python train.py --n_layer=8 --d_model=768 --n_head=12 --n_kv_head=4 --head_dim=64 --d_mlp=3072 --vocab_size=8192 --activation="quick_gelu" --norm="rmsnorm" --norm_place="pre" --norm_eps=1e-06 --positions="rope" --rope_base=10000.0 --rope_fraction=1.0 --qk_norm=false --attn_scale=0.125 --bias="qkv" --tie_embeddings=true --parallel_block=false --init="uniform" --init_std_qkv=0.0206 --init_std_o=0.0 --init_std_up=0.0206 --init_std_down=0.0 --optimizer="adamw" --lr=0.00045 --beta1=0.9 --beta2=0.99 --weight_decay=0.28 --lr_head=0.00324 --grad_clip=0.5 --warmup_steps=444 --schedule="wsd" --decay_fraction=0.666 --decay_shape="linear" --final_lr_fraction=0.0 --batch_tokens=[65536, 131072, 196608] --seq_len=1024 --doc_mask=false --train_tokens=903400000 --steps=7190 --dataset="wikipedia_en"
Each number is 500 + 50 x the weight over its row's rms, rounded and kept within 0 to 999. Layers, rows and columns count from 0. Numbers have three digits each. The size before them is the row's rms in percent of the matrix's.

# layer 5 MLP up, 3072x768, rms 0.0332, rows 1723-1759, columns 576-767
100:474499439452573473473468552447450486524516517502500532507477565479554552511463465483418568492571496546602488450437507465483468523532484523466521580637505398490475538474441449501545493607459482512521569448495530558530482583565450470458460485500585300482415468539445530540593518618497565499538558492545566525475517521524563633508588448444471441503484456501513483576480516508472466500557554474416510586463528359460515543532481509609441523489458493484475500447441563478559473439494484532609540456550500530520524549556483522511513454500566488550444651550432370523557520529488497518
100:471522440488495495605505544500457453509510476508468425550470503468508507501500529531487491504468468638510470438491529535450453584523534499499549450484624511483479470500464448566480524551523622528509463523500510562451451518465586602386538500545429501490531467594434492510480512569462556471441501459483483489545464439477506493547481448470488493547483364461554526496566497484443519406497451505584453475515522495533555574529559595449501573468448456477553484574511601502518496504364384569498486386469573570354567486496590501475471457443542480462546567513506524504477477523490390544
103:531464571425553536457522546409552394440501512554579498462436467527407491531462458479515551494501545613535501491520457542577464466525461486505670501521521453536435505541633501465446556529535446574484487463515459525514442457403436422427520575499567491520452450411457545469487564471513486490525474467505548483469503485538437404461458535445538490489480490408496564556497485447576491604547516491444514472524539535445481427450470507459504505509471569435496529581503512504498493457508484639554422572356537461527493528519553517507503457467516512490523490505480446482449509485612504563
096:583496473491504566560487504575521446503570468422489459452445497447485512420445490547460559515483535513497511493490496483568643548480564481531556461421551524560544434533505432484504458556496509497506572519583649468569549519596646556544458444462427481391423452475575491516496415614526554565473465546524506538402475531500440520431455521426543491518406477418535430428527485509474507595438498465472475516426470484461468535506503479474486472416469591493531507602533584506466517441531508389510387472473514512550573489398532623459441467486430526511496512484487430646488599428376577418
104:502557484568488508479447494566472500490494439540497375553440508512474617530479544509484447550466425511459485434472500526449495434516588530472655512593552423527396461440556471448559527515548458538504549517484478489464581553452493438457494487479547533464472549457463494539488512477534423456416433563506483461429563460519428480530453414452546459560421424434570502409542369499437443508483562485459604455493537493478397499469531590509540430509565484539435538479571500532514435424490464563529503482402546518490402546492607467540450415470500485445424493527607533519487548460420534469
105:420453505493430512416491554561420578661473448474537468499465644494587545525510481430500422502452542568458443536575487376614486487407414502490512461434559508510525505452530590487506579515456492462542508435480465479547478544530635521498526452522554500522521494512463499454550483495523411547430484601438521492438448458540459475540525443479595518455507484504559485507472555433564558489504497464480513493542498544407552478397485623501428401511540461521527462551498516527532534540374461555511542497455472499500504565550528481447436462499490484429456460510580455437521444495449539442
104:517435499505511480497486489559527507519485508489481523470443535503553475534487461459480539556443525469573479470501536488485457462568482449451480402622433518589487509567497526507545428437479531566439678505498396537441515491546477523526523478508408511486533484567456436513454602526541522463437481537504536502544506501613549476511430496535519549510489449454444510520476478507535473470482554501518514525502537560541377524553487560532476449424490507479410461500420495473463574410390496468509581547419507528418564486503542589569489470544522455515446563564488449496459507499424556420
092:500487498533523547545402511417497541438563465453467487463491456528542424470533520526506385522492521526561454538492528489547453473509518528586499516548507490466524510418480557589605426503492465505442527486456480522498578484479509491512513463445567464461461587536466415462462583637577493507561530451524525571483515518501473521457497461472554420605430546518455542543597518477445517572454571514502498453523428417486504503500509503528493415466418392501511490507457493469508526575513399561621536606517490590566420533396467607559492442443494531502472469500603463500491578584410449421
106:548469452500544544672511591557567611463463458504478385413472437502472523476505625510492512465470546544551547496508509424477504514482521589463463594474470505516444571516425584590427543526533490413474604528548498502438488503590478456439492435536479573473546455457477439497478483517501493598460476479463584407548526495429522591517481432459524581519436462449442557520531453507435519550460466439397519410431403506471469448512598498441445481549499486476529480460464442549501467479445567447552483503585490515485525442570522517448473519528512530477403540581402574486522500546538447452
100:651484448402592491506512521459427484487457452506488463504437513520553569502429573575522558475368499519530447344509518500535459596452511532467501465536466561482432557549429512517428490535408493534479518516501587395448501505486496491529497506481572453498474418559465432485510466527535443614525407468549568477443527491589432542549486458431541477530534508464441498539396474523565447467559487433489563397468483498370500412421503422447578568497486537541475494501322517576471470481432432507488573420502447458425502541585482420511602421555551554485503497521548546470532513474525349513
097:507484543580522483507534545526480549538485446441527481396493430498466559367547556543440528498505424523438517524563575495484530590420457547488430451532457503612589527533525535486516464501514561350488583500548474528477423391553488507464534462371538436535556481490571511450496580533496513491530477410509544516506552619549510530499532535451520521549440468506430552447531604473523502468472554421507533444377517484513510477501519520452543613475530489477453445518493472511540533420468457438426475574464593501431430446415492452430541513477467446492626535464525496523511564511591437483
100:528433456592484591465613457523608444476490462478545462544462475491478483498517491515501575583562546491514488429495458569588519494520541555603516452574530485495512462429537510497491542446518488528586582406507487574447500532578483490465495564496515571523507368494467553502470522552478521470471466503542570656460424376554576487571553479375459529447570510430502426534437584522444478542539527373461530507459581409531538439473437478463563476458510469516492505604498484542483545552481524538506516393449457471468516520489398552477538473474432370509468503461530447540471437531521460465
100:623521435517542564458517449487506492522545528592477429388492540450430423490488472516495502472522444553468484542481493492507592489460588494501586412459490502541468461527633458572490452558422448338480581511548503525514490504461526443550471481474428486509577579524443539433457522533471540468410516525484560543420387508507510482398554457440500515587532480434508550434516545533496465600519454499543416494551491507396449536523513526570443598467455525369480536517482543547506453479455433554473475501431561550492473504520552505455431445537610453544445505519530477520468395500390523531
098:558454411496522543546458517504379532488484527515475526455462581540549478451377450521501501458494354546451501505472533454535460530461590571478479410542525557474512602384536456511457543413496513495495586452611483454534563487476558493509603409472570538542469426529512469427554542534501499474576513476555527546428425384564562497545523516557527440499445495521490491440530525464539481490438466337495621535526427474532458557576555440571413518485558445449489462474526505446457523477427394453481455430455506526460457470561426505536473433590437506420518489519534420514522528448517502486
107:482458541472545428517474611500561477555475524469508496427448511475495605557532487451453486352450487534625542491571464506468490487486604550500497520609377532496449508470427486499477519440498497496531532621488494551529517478451450477417525513439501515488448448545488532505411479595513562649506490520465466522481432394550510449437429521554544545503497517489380510482557488446537520531462522382497436557449493457469460453497482487543441419462571521480556519578453553398435433501399516527487564511414448524420509426525569526517495401550592541424529473494493617564435510436477521469
098:430564551495460426532443532509496521509508536501449555426460454445502403595469456506423515486432541507392521501488516528518473438550535550586481475478539486496613476566540490415412489482493578475588498549431594525514543546524445565481501534559398496456436578433601489494484532522512480520542473539394541481450556545489415575612496552459450499531493468406489480497382469474535511584495481433462525522476566482495414446449506557477491592444465523466411468496462552556529479446549419531449476475498566512495515549424457543482590499486502437462373528549493518462567450456390497503
102:484385480479532483413490513588517544511440528451517536593420519496404542490504554543462491458480451514473542505519524504429489500510544460515550440518457499534510513448424553517477534472558539521515557510473501410630483457537549485498518492523587511526447479513485499481478502568585554418596533527517509549556505461496547527535471575460539610511426453509536506505491491487543489445481482486538480567514511456511410474503478532511563530507527535564511401450513519428575485541498530446485385439446511503436510539501394529515594353459491642428558455497490497546544511411584574546
100:597503483506533534410408538429435578511478504466539541587510473502523469494539532517547399447535460470580433416481487444463536499530515438426462542538536478501479602464524521489511537585514524554525562548458486515479480476530526507446588504495450554560448544561453460521462416552481467545505515553552464528463476432614504508519540531537475523498475482419461464503544503468479481545543498494462550550478541482537501498434448567532480388498624491483494574534497570394463605446469368498484530454444499461494443568441500475527546355581566587420484467606473490478444559585485495449
098:591468545517601450520461510485524528563450522500568449542471445486531442479592566508460516531502597523494454532512545460474531505460449482544574541495448479430524516550577454493471424485474459476448436544547615525438527525485514433519469489550454546421612464505447473483460555531497489446467488472537557447475492395508534496465503323599504464489474500526462462519504472600449548568465522492480543514560480472504570521476566506483515505546418501488479434552453436507502497496389454519535605522568596566472505579526473438427489462531439509529533530479504526524542534491383446411
105:556439471502516446469551561504447518429534527392509589485461429479462515440573545540562384521480444530494428460524432503542519498529605475522475529594481529560479478401413570475484501505504467542610501550520585459568565475481429420423485519479460481574438504536455482443511502484505459531458576445542489492498537489489494417436490469561498439431526490476523460553505505554452567514533490500560467414454518542485556477544498608530512522463477525498466565462449476501544449446511510458541417524477515512530535574415465346407550456551542512436550561497442525537506500390462531558
110:504487539559556496570483476564499405451496504393414597590461515569551609508549463510484528435642455515470508408489526467481490509573478502486591445474465526477576495501508534559520499462510440515564542460533571442545489468481517568450535534549496488483493521518495445528462536580501521602582394467484497531521490497558526553481545528459509502446439578511471477478482553582483527523459500498582479533425490442577491404456452530474434537612497432434444494422432520614504535441527564529428521441473556541457550515490482531428427453483557387519473549524501507579585544579467510419
102:486555435560535424438473472514464519429547520447538557595465484532492491453529417554485465416478463480613566423487543559531483515499552526585561433528559526630489554510466552437491470492511419463508567563552484539519589502541485459537582523561538501422434451538450566484546539490519460499543492466532530526571491466493552433557543529508461488587482436444410498422576458477515484526476571506463525545505442553502498576497496482501554523493601436576511526434463513354480506511535402499442495498506490426505500552550440475432619462534557554473545479506398515561560540525492474522
099:517553445450548509371469503444524395545569454480476543482411562518519465498433460620425487465560513609435509496549519593518508468480483591508545499459456557531508550453511568487537530506523475500469598541566576527524473436469513473439522512475492520495502446546507503445547544524560516568447571534522424476452493456532526496447515472494490481538392483506487513546489560511503429508499448404465567509460483495553555497531462493504484558659544464531499495507424518553501492491500398473534546431513507580485500432485419512551495431428520419502578525542442499399471573525536481436
102:601548552485566463449364542431524528451428411487535549576468583515540539470565422511478424564532514551473558494484380505515535570485464645505511488441435488402532535494567513492468476507482562466452481527454467542472612447454511504427544462457440473492469561513466421362547506546517454438477504488473540516534540467495481564508495540484550525449612501558473516572527510483562492442504458487464597507492602571482553491455436697460594414463562506492428533465364514493458479400424443516493536556435533485467453489449560489405502464525429510475529463526492460480458500488447590506
103:435545447479597532580553527458447404508550457483493543491458601547474592537505550619486463496516496536508518467567443498572451552529506564471431508614502538410464485477498555517439507557595558456464584517427528468513448552461523498423491487574529615407459490538535437477494490555503497531395466499402532413508526518562555495554504521543447431515488532554454509523486492485523469534468514546521521496521448575460536354462497462456562463436520492457457551434474457549488423484407454535519532469430541490425515516476533521563466429492593459491452452563420522437493544443516490383
102:475471464570543521514447517409484460485560506533468462435453446632502496584552479555456509552543433484496471564521572434517594506432485538533608525515498573484446473458594480502565471551524413527444548545454529588489483414503482486479546503454514497432421460544477487511464467562517510471516438517455549512483496532519538423534598485456565582592517412488465371457562504570431527448538514480451532511506536557525399569466544528523496518492469523479418465598516491497468376435395461565476516457471490481405525500524526537490490471439575563489402481474583541536524497499440581500
105:502458469448440573560478567460463557529538562506371450473477469507468512437488483501494498513518438545497479501356476466476504469541550466479442479537531547516507503547624600530544479526450469501523559513529406494552459478492515604515603482443471421456568507468444499444582533517494581558474472483486525481504463527539437499543557485451476491594528441451510631463493422403529401441474520490496552503499443419420485447444548556531436529447556625369429480606417439445419513471550505442470506465501492454458428477474500490451498438480520490469492385463501465494445547547546415518
098:452479541539439493443526602501505506470650525546405553447434389504532530493499423562482461521498531551503453447536482603429554481503535546425535515532488450526459565474548515424511499494557542532570517446495429541505502496518503481541510524503519488463529414447541519404513571468453478510585485481489561451477507488525482602562495403488461527558533556349467523469533470492451465432462521486425464488433619417473526469487562477529491601570549428509471498559509522382543525430578513481534438547508518445421477382512419508443443458480537556366556523489433451455464502540504493429
103:510499415416589539532510543545446485494479485474611463411430505540576479558433468485491493438442481473487501492416556484438558494480605487446456487553497545524434497391455489658567430437473562606496498428564512570506468554455506510495492496441468514513509397553481524517472475532493491537424474510556600534503487476584495429478529400513445556460538472462546562472494503562440544457512590432463514480463403471419421534547475556522532451517470555508450463548447465496453553530535444526483594522414448556487571448553471417376503416502465544497514530516494480569554434484452494606
107:412466528604535606449443431472491498479494394529538496476449498568458445510504451521454529573515416514469431551499461548524489438470515595505559502513512510518419549452563499478489459524514471510556601438430469556593455505454551401557531508547509480460506483562468459399538421509484520510565568573478523501524491457556496518562472386548525575521589445486441531513601427533489528545511413539511441508521464436538480466607545496465429505560512464481479545513487503446517516490517402542472490470403453416463527549540453582507526524467583413532494569512466575526452570463473450437
117:543584523518503466519461577450563468508540477403573492477480521527478555510431510531471468509529555484467393445496453414544591446465522545484509464409543523523554454516495562475514518452335384502481478524532496539473458433587480559464594550497515480548540562577519388484499514495556554543503569436449501483439467408512489562494381526563519578527504430466395597442451488508470476462549379477450517472544497446539447491536506454450509495367466468486477508582428554510628558467448497600482395514387524505465492497510537482539596484478513551525495582498566536586500573500510459519
099:446508496537611560525485489458553459511497453455495487384435559616479488467533476554469525571452616491525523505540473464465460452545489470459443496462522456564506588514565527422548550522591541553478546576565525472548460489509600522472586558518447532519496484455412449489503480451573520487604466557513540516489448509427520448575578421450568506525480531465454607571531407521567530569500570481527512481486527468423531484420583601536435584488521528492471483559466455563516447477571466538468540487571503461449492486383470596578456516514465557564529562471545497453484463553501445384
101:558471404498482459570462535400454550464417506511523465494516557591404499408582521513570554496477418498496641447514491508539556537566508488492556462469492571577436533516436454549595448488550449530508527592514535438539487527524490566520574449474508521597529485474375455511513527468535473643459532580443568512543516539543510451559572481455502542522519507566593465535526487494551458422446478505472517492549470496505437479488398466483508439404539556479487533495517553437459466513457463573531493543464542613468409506532515421466524417511456539541491439463510473449507479529579510535
103:459438505522510394440561515467429488446493435428503442481439543430584542476603460511476449507518501467514553487510463621534476430408537550512494424522545499537452467535484565535510513464562519397562534501466555475550634410456476562501502504650531476444567521572558357429490485542612486464540469487476543347440435521499558418500472481546520469557441431449546520546454403536510504572431497448511499456429501492510463458501408518547482504525581472451485604566502497440573497443477426496519474431488497482472552444544646458467426470487579575499472485483479524475546551454475527468
094:558413459510498539492564540513493517545463536465456490548459571482446569502411484532415507570498466497522468448475456374482496530609623459512393415486465410521453504494448502485577590456561484489509546396537504522532480532524568488553641433522467441490545527465571507514549517464484494521448458540619554466498413488442454475491535532483458496487514527453561581443447366425524432471454427448518570502546478519421509512471531514454408471365532551500450488501528515391487558445526521414437505426400495490421483505473491557538533498518490525463581521458419462403463473564567431516
109:577535568531572515531454502479462459451401475532474554361490522517517495473498442453387477546565442568551491541470500521512490497536495493440596455501561497521480462533498544488492460482513500545538444555438514550476511474537486504468503460424528489543459461522444525456525465595550528542455469566457510491485478498528587412528464459558534555568465367514559582598520507447415460559555520421514526431554498453466448580429580456522516465439591542520572435638422470517544491410440458543483463372455598494403558515514471555471455536424507485445487583496572530536514430494461432555
095:496453402456474557467398442580393510524541408436439481394507495460544460441464437514399569467511617536435398479464444508473507404497597510534539518500612429612540620372445502498478535562484624525552551506489503589508519480518477492535553555471580453497595494556548507547517539487520527480520472517473477496518492491454517489473474464569557552449552473567512479612531413507436481458425455560575488518484508435452476498406550488484491480427541496449494520479500433456557441438440501490537475531316460551566451493451526506540537514464493442509452531606545546514529513502493414483
# layer 5 MLP down (transposed), 3072x768, rms 0.0318, rows 1723-1758, columns 576-767
106:468426535552496413585420534415500486493480526456530517478391531539501548519524511523424507505465600516568453509440496551518559472548399559533458433595468601497468575573523479492580450490524487518534508563460497467540461532479420544467452524594435495454499493411456536562509442439450608464516512533501516556530437581506498472550527505491566465431464597462538471482528509496393544432510563490501464465508496520516388569524500512468611548469523488518541473547504482547444536461464449580441416466425485441516532510519375568539454453486569521497543487601525560534544504461481550520
100:511554551582592563473534537501465543532536414510551491445403432548401536450526426461400471427482508453493504499602440511448418425519482390533505513455478424458498393493458546503530528449455507535463462448576481567501535415521452536503463382473361491523556500538459441505511455379490535488496482486477520442553487489435567396495609485492601532482560434501481452555405507475456558455502436431657477428519534492496447520514485536435441460585518514507562461598463547505462507449518527496492491513466389563391469610479547477588537428478487432510491399460479487461495472498537500496
108:394517446431510444585401489611425533574439460483428473575444442498537462459591322516434575406493432522491459507562516479501512461532489588475500476463544480461483463479430501502486468429414498582500519470407502565500521500493522519415504494512501467515528533557526471504473480534488524498582552519475500546481486556506527531555518414547530450415514565504442583478470500511426464542551419482532471589487502488490486510536444506411476557524521415464489510469436471501504597505443438495586593577482575456522495571512533497381532522554410450444514461528516429529442504492535479440
086:476552463498463542472529541540455471474544478459570627536442550509555538507557467558484432519518557508488438548525619532607387453590542448496456431525470515491519527478390474526435457473519492552472510412563581429438494524480534525432461592586442497504533441427477549441533509426564484595416502461568554474534563496401499503517453489467497413480590501579503580589499459464479537537474502579700545427560501515424566553580570422520594508459510431493462534479451490433445464581485523572534424520538504472577478409428420624502569456544466573476530470467477557451483399508507474495
101:443493480471443530485404537452441519482543521510573463552504573511509449485446530543399460559454579472424487503509488514451465439529508507516449524439560593502514477541619532501465508545461489451512472500537497487562447527573492532527478545547440518450500482509490449524486433553520467463470559527554479443538550491463481413533534517531496526528462607429486451570449572685458473494547485465443494517416529442459580494416452556564359568476562471468495443518510521521407405531445556520526523493432527478541544519442576492524480639570428533510509533483504487450467460394534466555
097:477548549525511505492511572450541495455576539491466531393485418584465398508423499485530482512585481466477480451532512540583629522442490485502591463479454440586597505462498554414565425432604571566455502504531556539509485444485495463626628488485471468530521512453517443530571544521498564515572575454540450476450447487491482517406440510506495458447434434543493444477561493498445510500552521547546395594464407560557376494482433474484490574547492545481444467615460544554557488476595551509507543483447551578506505650536590493506500579475446516506463503547474585491494446426546520506
099:483515513540546614576515446528552528523525463478493533463519518416461567528523587431508478561449588506574450573490402528524535479570549398577432453520479572548585579522546489469503583522538519512558401473580570646535422487539488476568522464562393378498444538557455540472564536469485539502504452489524520509534516525418432543491429576469480431597484472458523502608564495558435479530561440536479467550497583455465525451523497409463509436495524402421520513552498554478457477478536560578524453432490472391575422485523509474504564550493500461492482517618475539549573431530422470461
092:490495515423504408525524451493563504533535487547401551572532537518518574542468503519463544383549480496452456485457484441501534528437556509443475424585422496564437541530513454529451520504512583459559497580469471469621523473500520526513492597478504558526450513490447497475507469479416526470505446541518484470498451448537492572613582536413469569379494434437476465513433447509531583451488448475447438573557529458535541453414466495433511599514538527577539567498499442520499470453470559527436428433514449502491533471571459604461525509541519411545503512461387509571555562435570468542
103:489469516529503459445438479493504539494516497528425548499468562502542532466529462473507479536519431530518559418513543483513607472491515447533503452483493484539494567415581547464495439505535506521529494467491536558499485499511600496556488461422464509490433482438544464521472511508490463582486453393555576472518523577491447553559505450476507473501509524463450505563481518525485557462565479533547576553526448482490559490492541515521463501367557462527481580404586506496575493404515563542482485513466506551497459533491421484462553472619496447495424469427538488562504555531594578544
095:566600448494550490533575432534457479524528552543511518510517514528581436474422471508521491477512423529450470516565558522591508485494541472531462541478469408524572518593505549440452517566392515473584468423545548550545485530543572536576480450574452542581503434452519462537547465548578479490509509545450459515542493449535459518531526560558501506415415582556522515517417509496540423548487593590489482477436500512535510559461524503587547477486520474449430533548491547521509511484522609435419569582558556465506469448593526484476460592511553546455490518569498451319582510531453517474
098:530505505477535369497546477489478528501471560534572519447469515517382505449452537584553463459559430525503510497512502534522472520547486429506555530565576446489485453498548450521622369530522481497495530551498557582489432511467478500531486455490564558489511503548487426563476562525472544421508533545467532493457585467494438466532519487552510574541649531521547482507505541439537541523609482506562512491430525522504495481565445560561523433558424439538509519572556497522603525483464498415594595424449526491508454373422486532496475453444597454462514480629502496488442404495549477485
104:489543504500589526581518538447497423472503434407495527483447505507575422463527460487451431468466408444561420450451485473522539426519446460522492488520521405473438494544584503479500514432575527518571454585431583456504439481501537427445439580423529483457529488458552448476465513542419474505484487548530521509542497506473551395569483557507518520410485473478462522494482450493459369484401484503457414498535508506533463510461582552579492527440540495485541499563564446513424422493545475538414469526449490543564404442497648547636493456538523454575511529540402446491463554477441606517
097:470471490481470478514493579485512602514439479455555537638437474458451589533386459539464508502529535560480462478492513451493540567537460526497516527571460617444402551512516604611524487461526438572492556475494538534447590574421505503491499436605419534570471477489651539466512516519438471640491562400529477568506505448464518508543496499508457467487605519489560518502503563522573463395463493561512484507516380504370538499492448590480541479585466454580626535493438427497444519420470519480506429533455521372507402459378458496546517527524469364514501449541542577580446493514564523519
104:504516509548498521460495463538565435479419510458489544470471420526433436564498441522505470484452559458495363552570479470457465444452552545500442480470493413571570518411557483440547432480521491443451508475414461390455427446522516520466537537521557445528468582409433550451526500517535564505454462525526542515533448556498438493497565429525521508579422403509529487525427511517471533485476547591530502516542568477431446461532580474525564460553524535511503495573482613543507539515561597443498512530539546470472567504500554473520471498503567422564490492499499498547485521467525483496
111:403499615495557480557482533534479536622641491515374532408527519485463561578498552478559488484434489564489548523509509621471390603455516519485451543508416537554567553568451463566471454480597527506438477493546489427564544448504476477489484518522512462632548498561431543460510471446543510497518618483444466502447576457530471573509546436487456517517439536573468408470518568554451543569542442541627420566431522579454499529515598575521456482481504499457545515517368576523575513503530501457517424449547432561384544529520536550569448513535531564435513567514481506564434459564531476472
091:523495463466593581452587446519475591503469431537457432511578568556523569570532484519503481535473499527488527455542542474496530565429583598509510494478586581492510545449516520594594401529479578576524530569526470543545543487489538446493532460366517525446569464552480534500503494420570511534445492501516513548507429513533645451506519518578508500516463419573441485501586532548471451503423402371600495558492491500428425473518524400500450467571512493480481542454543440576542580525509448456563565593410461478465501541461529513497459543574573564464570520430544522537497472538514545516
105:474531460551477570565489499499503540492531449571508514467513530508533399540511480435537537480515397497497457532570391501586501403450524482477521545580461362577504499512455533482526502435445449522417477477432496489492513494503497492450519456503544523463579512519530452470494572478519532594447500468467525390561492510468477525504503502415446496522494450458506481517482596511559419492516487453578398473428432535532555487495495499549474532431544546622471454544565552445502446578564481483408499557475437459443530488496631622501505537537540435490461410414579451453485577483526476464
096:533444459547436517489538560445533615468504488466492527500527476526600498486520413346502441487574603417462443630404486500438479460480491468514479578468518537540522476543469551439508502528478562520514472538421432463479547493476554419437630487561534541502528457601440485525560438449567483446497397575465518541508528560486521469474522493571409506521491486493442469537504484440469559450645464542477636476484548483440563547508447517452425478553556526417547621528524491591599464591500537431534522471452646473546432467515488499526451473468479442435488369610499481453564528481520580494
097:512557526456458452479492526481521564561471425531601550440435426480461493453487564487439471498516586585390411502521458496595571425499512555450436508522464506556512446541491491476589475539467522556472461504496559453523617508532548504550545491457436533511514489556455526471492478484517520525529535519577568352516520483496482441514546464510468490494369459490577532531464524512471507529519582524485494516531430496525524508519488468525565515481545383506456512520528522420571525503546479501536347528472497519607558516439574631570540474524485513507474414535462477544474407491553491539
109:469490476448478435523576465382530395491488575582481558540597579428489552481510550573532442541538446464536522600537405424591470488472506523535497536581418461494508365496425461454549438512533497476415463568485542489491459475457539350513571548548528468451504502542489559437394412470489420452503503515543505511470513463511475436403557503539435538455562580514507469485526494481439447471530559463499509486510528531436454527539532527538562589435498528485512461473424485483457441539474582482513511547568530487505618461627516545569538543425587430546508512490461405548527626526466515513
107:445428580483496449447558522544494530458581415358463547524510498515533511488486550469480512473520530494536490564470472501521600541452502475486475524523535498524481532567418523456461461481500491479468537606516487475497525487565536467505459493489471527484464509545525506568530554551470560453535539516491506443555387444417452555545593459489470527493530508456456597512434519401497536440495477452519495516488551496464429471522476558429495541578547508485453502434504515585561446604551573547493439508464583495562580568508474474486478502506571519582468484546510539468439513447470518550
101:497462516508552532572507449427490456496434479536518409488493530463501524476487494416520535593541403494482440468487470538491513513493498464542500398582511524520525513485496418479499512557581490603507439423573436437541421536440577490456466455538508505474533442501480512533527568387363533486546514487445521576519591514446467546517492472380505499417558419403455554475464539558384475460499462494462515472543547490497512599516472525471398521557599569453452445470453368501489496586509452426557478512424509508518503471460458464406547506480505413447433515468410464501483471569589509517
098:451469510570400492456449453526459437600443439416540461500524462452489565518546506512495512446501472560494492492493500513458542613508489519423405593491586548509505530403479513455490478413507466436453462548520551410511513381500484478538485530439393494440502576457467463455508505429444554429489496481482384490449482522536458423545476431459487473565508393534529448504455518549381455422473588543554405449437491506495515510459511489544505498535515521510470450445552501461496435456396484571461530510471518389570544619547525546421474494490483495415479500473550539461469496453504529548
105:595481460532562446424537424461640452522485471540539503512463550562523486521492392473581482481500516482453463419447423616575524450606388493492518453588532463491450426414498459459488488531515483476506497467546464398437503494405602530480548608463556487543519501546572453579470449536516442546517519500598508524508564494547577436585413485467549503472503485479532430458544460501529506565413388491436506453488432473471536480461508507476477515486421417448486522483448522391562514531524489553530469467473452471511361430548525532480438505494514516541486489417484486524495434386517520475
094:500577378588450530555479450514469501390551447506466517488651436426532404458405462552490485466433378563536625548512446403492452479435477584514491531488508418436561459508511490474570481469559377456491547435427468434554459535493459538543697554574509460464547609485500485480472500495468605431547580432475519565600475610512431547512562607456479499515550514541533537524478522555434419451466500516499466485493482492469566467556434429532570519485503506496530501590576665474546430498514551585560514457570476497573466473417419527506435494580577450547497458460451442582460521455435640543
104:484663571569563509407512483480455519472621499487551569498503428542481539485509470393417552476463521532460503452592548442461515543500573467527556509608481533549491528598489483553572564503434443515487454512516435554491516480480472489507571493491453497492571414468388418543514460394473528530496486589439573470509542504463423449395492475430596489505479562547502459580551496492498492545452522540549535606492582474463418466582595476516490503520514553535391463518488493520520364557441560562493494505468481461518530510450647597529408508499572478427522574555550504450520531389408520481
104:562472502466568409473475491528493552539483430491564531416576524473511442581545551494472450459477517530501463410593490507535515464538395579502680605507505484398547504434378481512444557508428514490471461509503554492416489529505519444487484486489538575513437439556456621536493542510527448474516554419509496546515515424547455496508475457537535430464527488604413443464496490570457537550569504433536445460518514471568544508536463465502511495529424421516542462455493565535585472477489484624529444558482507495539585557482478486511455538505545514513547549577498442454549483492381602436
107:558516530577548494451456496540526516508475548490447628355424426513436466463530479569462385521459505484438447461512415513399450464588453428536434450502441512510405561491459544416458390513493589476445560504472564503502479453525489423477398503422576482543505518512484486439438412514431476442507500561442514509533574435473445502497469520549467510527505522510582502493466562483428476540468448561547527539452483507511417426494460567615499485518455531533529470567495483472563511508502514457492540501498493556617539515492531478454498501530528475432562480484507399538486523496478452451
112:435429482500487495520426481583552527495410503447481579508372545506494460472474503461448470494526524448533436465469507440435496543491524498546485579559436482480416539425516489528593485476468525468536379453579486545493583502443522482511394563486451458466534445399485430471447486502460458517499547483466483450501515522523552437520558591489554444507448545468505499446485542450490545383479482473512484485586503548463538580480497526495462575587474474476513432486496457552541514499478532435593443500382512547591610515492479459433503460458448536434506544453511511543535587499478470493
100:513507505542493430420416455468426495421620548509424441537612572555567466520502519500589463549465495385408449552516485448501545525512491506580477471564526548512504544518621521492461529460470459484563441506495414518570513491581529539487428545468590472565488499450516484549577580508506517528442514459497576474549466477499455471513525431453500496492477475533565469546426445430461434506474385590562457550499444431580408562496478542512477471463503533402450495534545511521512466546515516449488452551480502540489559500515510525471415505543431473460496472466476489498495493572551459427
125:475567544588416463494504527538575491444457456604490548573446442461413562507453519557467487566563585539501450511486454458538490513416489535549493428400452619592427361533459583434583492541438361479476486532505470431557466497504459504458593505602618540499495508535470568462492423463441586501430642452485480527463442402530434551549443469481513597529549489508404478452437480494464441350506462494436571468485466516532427473506475490449411499465430531615494499551472479526621536447541544521437413486435505428447435564496568519488516497500555526449460511450476506518479534508540509490
097:554572557496622480498514532519456452481523461592533510549440535602501557464476574462483530571529559504552509560499562543474487464596463543461523473500535495485516412491494482520531470489553528503478502560493535545519530549513548499526500480534501483521614578549591468513537485507558419441482542480454406506479450451473446485523515463407399545447453511508399556526535487507461523588455474543406614518494530532578418483366525531586500476548508523526466670599565496465448519576523376467530521422498467412455601491430415524491543577472504538518497487583467527500511563472582457496
099:510468557465421516476603533501523524459531579524459521477540485444494542576449476579542424519390580622538549436509494539437506514463522548566387389482479489539527491466461568499435452489526465543527485477556468437519501522402539514496454524550558489394448449476540557429525491418552532471594568474496534507477530446411534517507520400481436490503471576506544496435410498556460428545571420479499490498565501466465398574512533497533465409528479454456581572533494526521429424511565472537405401504521540468580599489502565532445527504532450494389526493464473487497451485505557565475
115:538485449518528422526586357520574461498609501497471569401400449432492462574513537565484498483511447558506440481535459543470499457535443512535457448516378521434560582521512486441519475524544464588528486442529447429510502469510466597535436570503598473505442467447542579539429505488551420518585477455491485444484428408492410467525536454450449498436407462500476602448515404502514541487558474407476466479551537568472421590567479570461503526501491445379488495536476496494528491570484436511508472494420486536507506539529565555560564442521505450465560431456559528482537490513506557499
085:449537571516489530478463477458552508539451475465615476441668442562503477523523593503552513493483442548452530566622509554523513470378439536522639560477446496478552482492558514539537440540468512498516552569479502474472505427516457478430372540546578501582441400537431527530513470559562475453516531472451489501504539523538462515495478447518572431568459478526490441486568601566458600551583463544491429444481485417474506442433450482547541484568387454516544522577528583582485533437507470567570451478504491525565573484517575469423416563541474503598441488599580473521588478460441590475
114:423481534432501517477529443499451517513537459490497516421551499425511553530492311556401443434494482527498495431427550542460450468550441525455515421424421464446463419544473529563527467570553458567462506506501555494572430504491489426503492493468467516522431438509437522520552524454483538469406505482512488457438475470565430447474513508491467442456456478523434547546570501452455518512478508502538514506454374419547416470616462477568494418394476538425463585556448596511498514521420544593480554510473449474558543606435518472450567524541490534494455403435492454548478495464499408525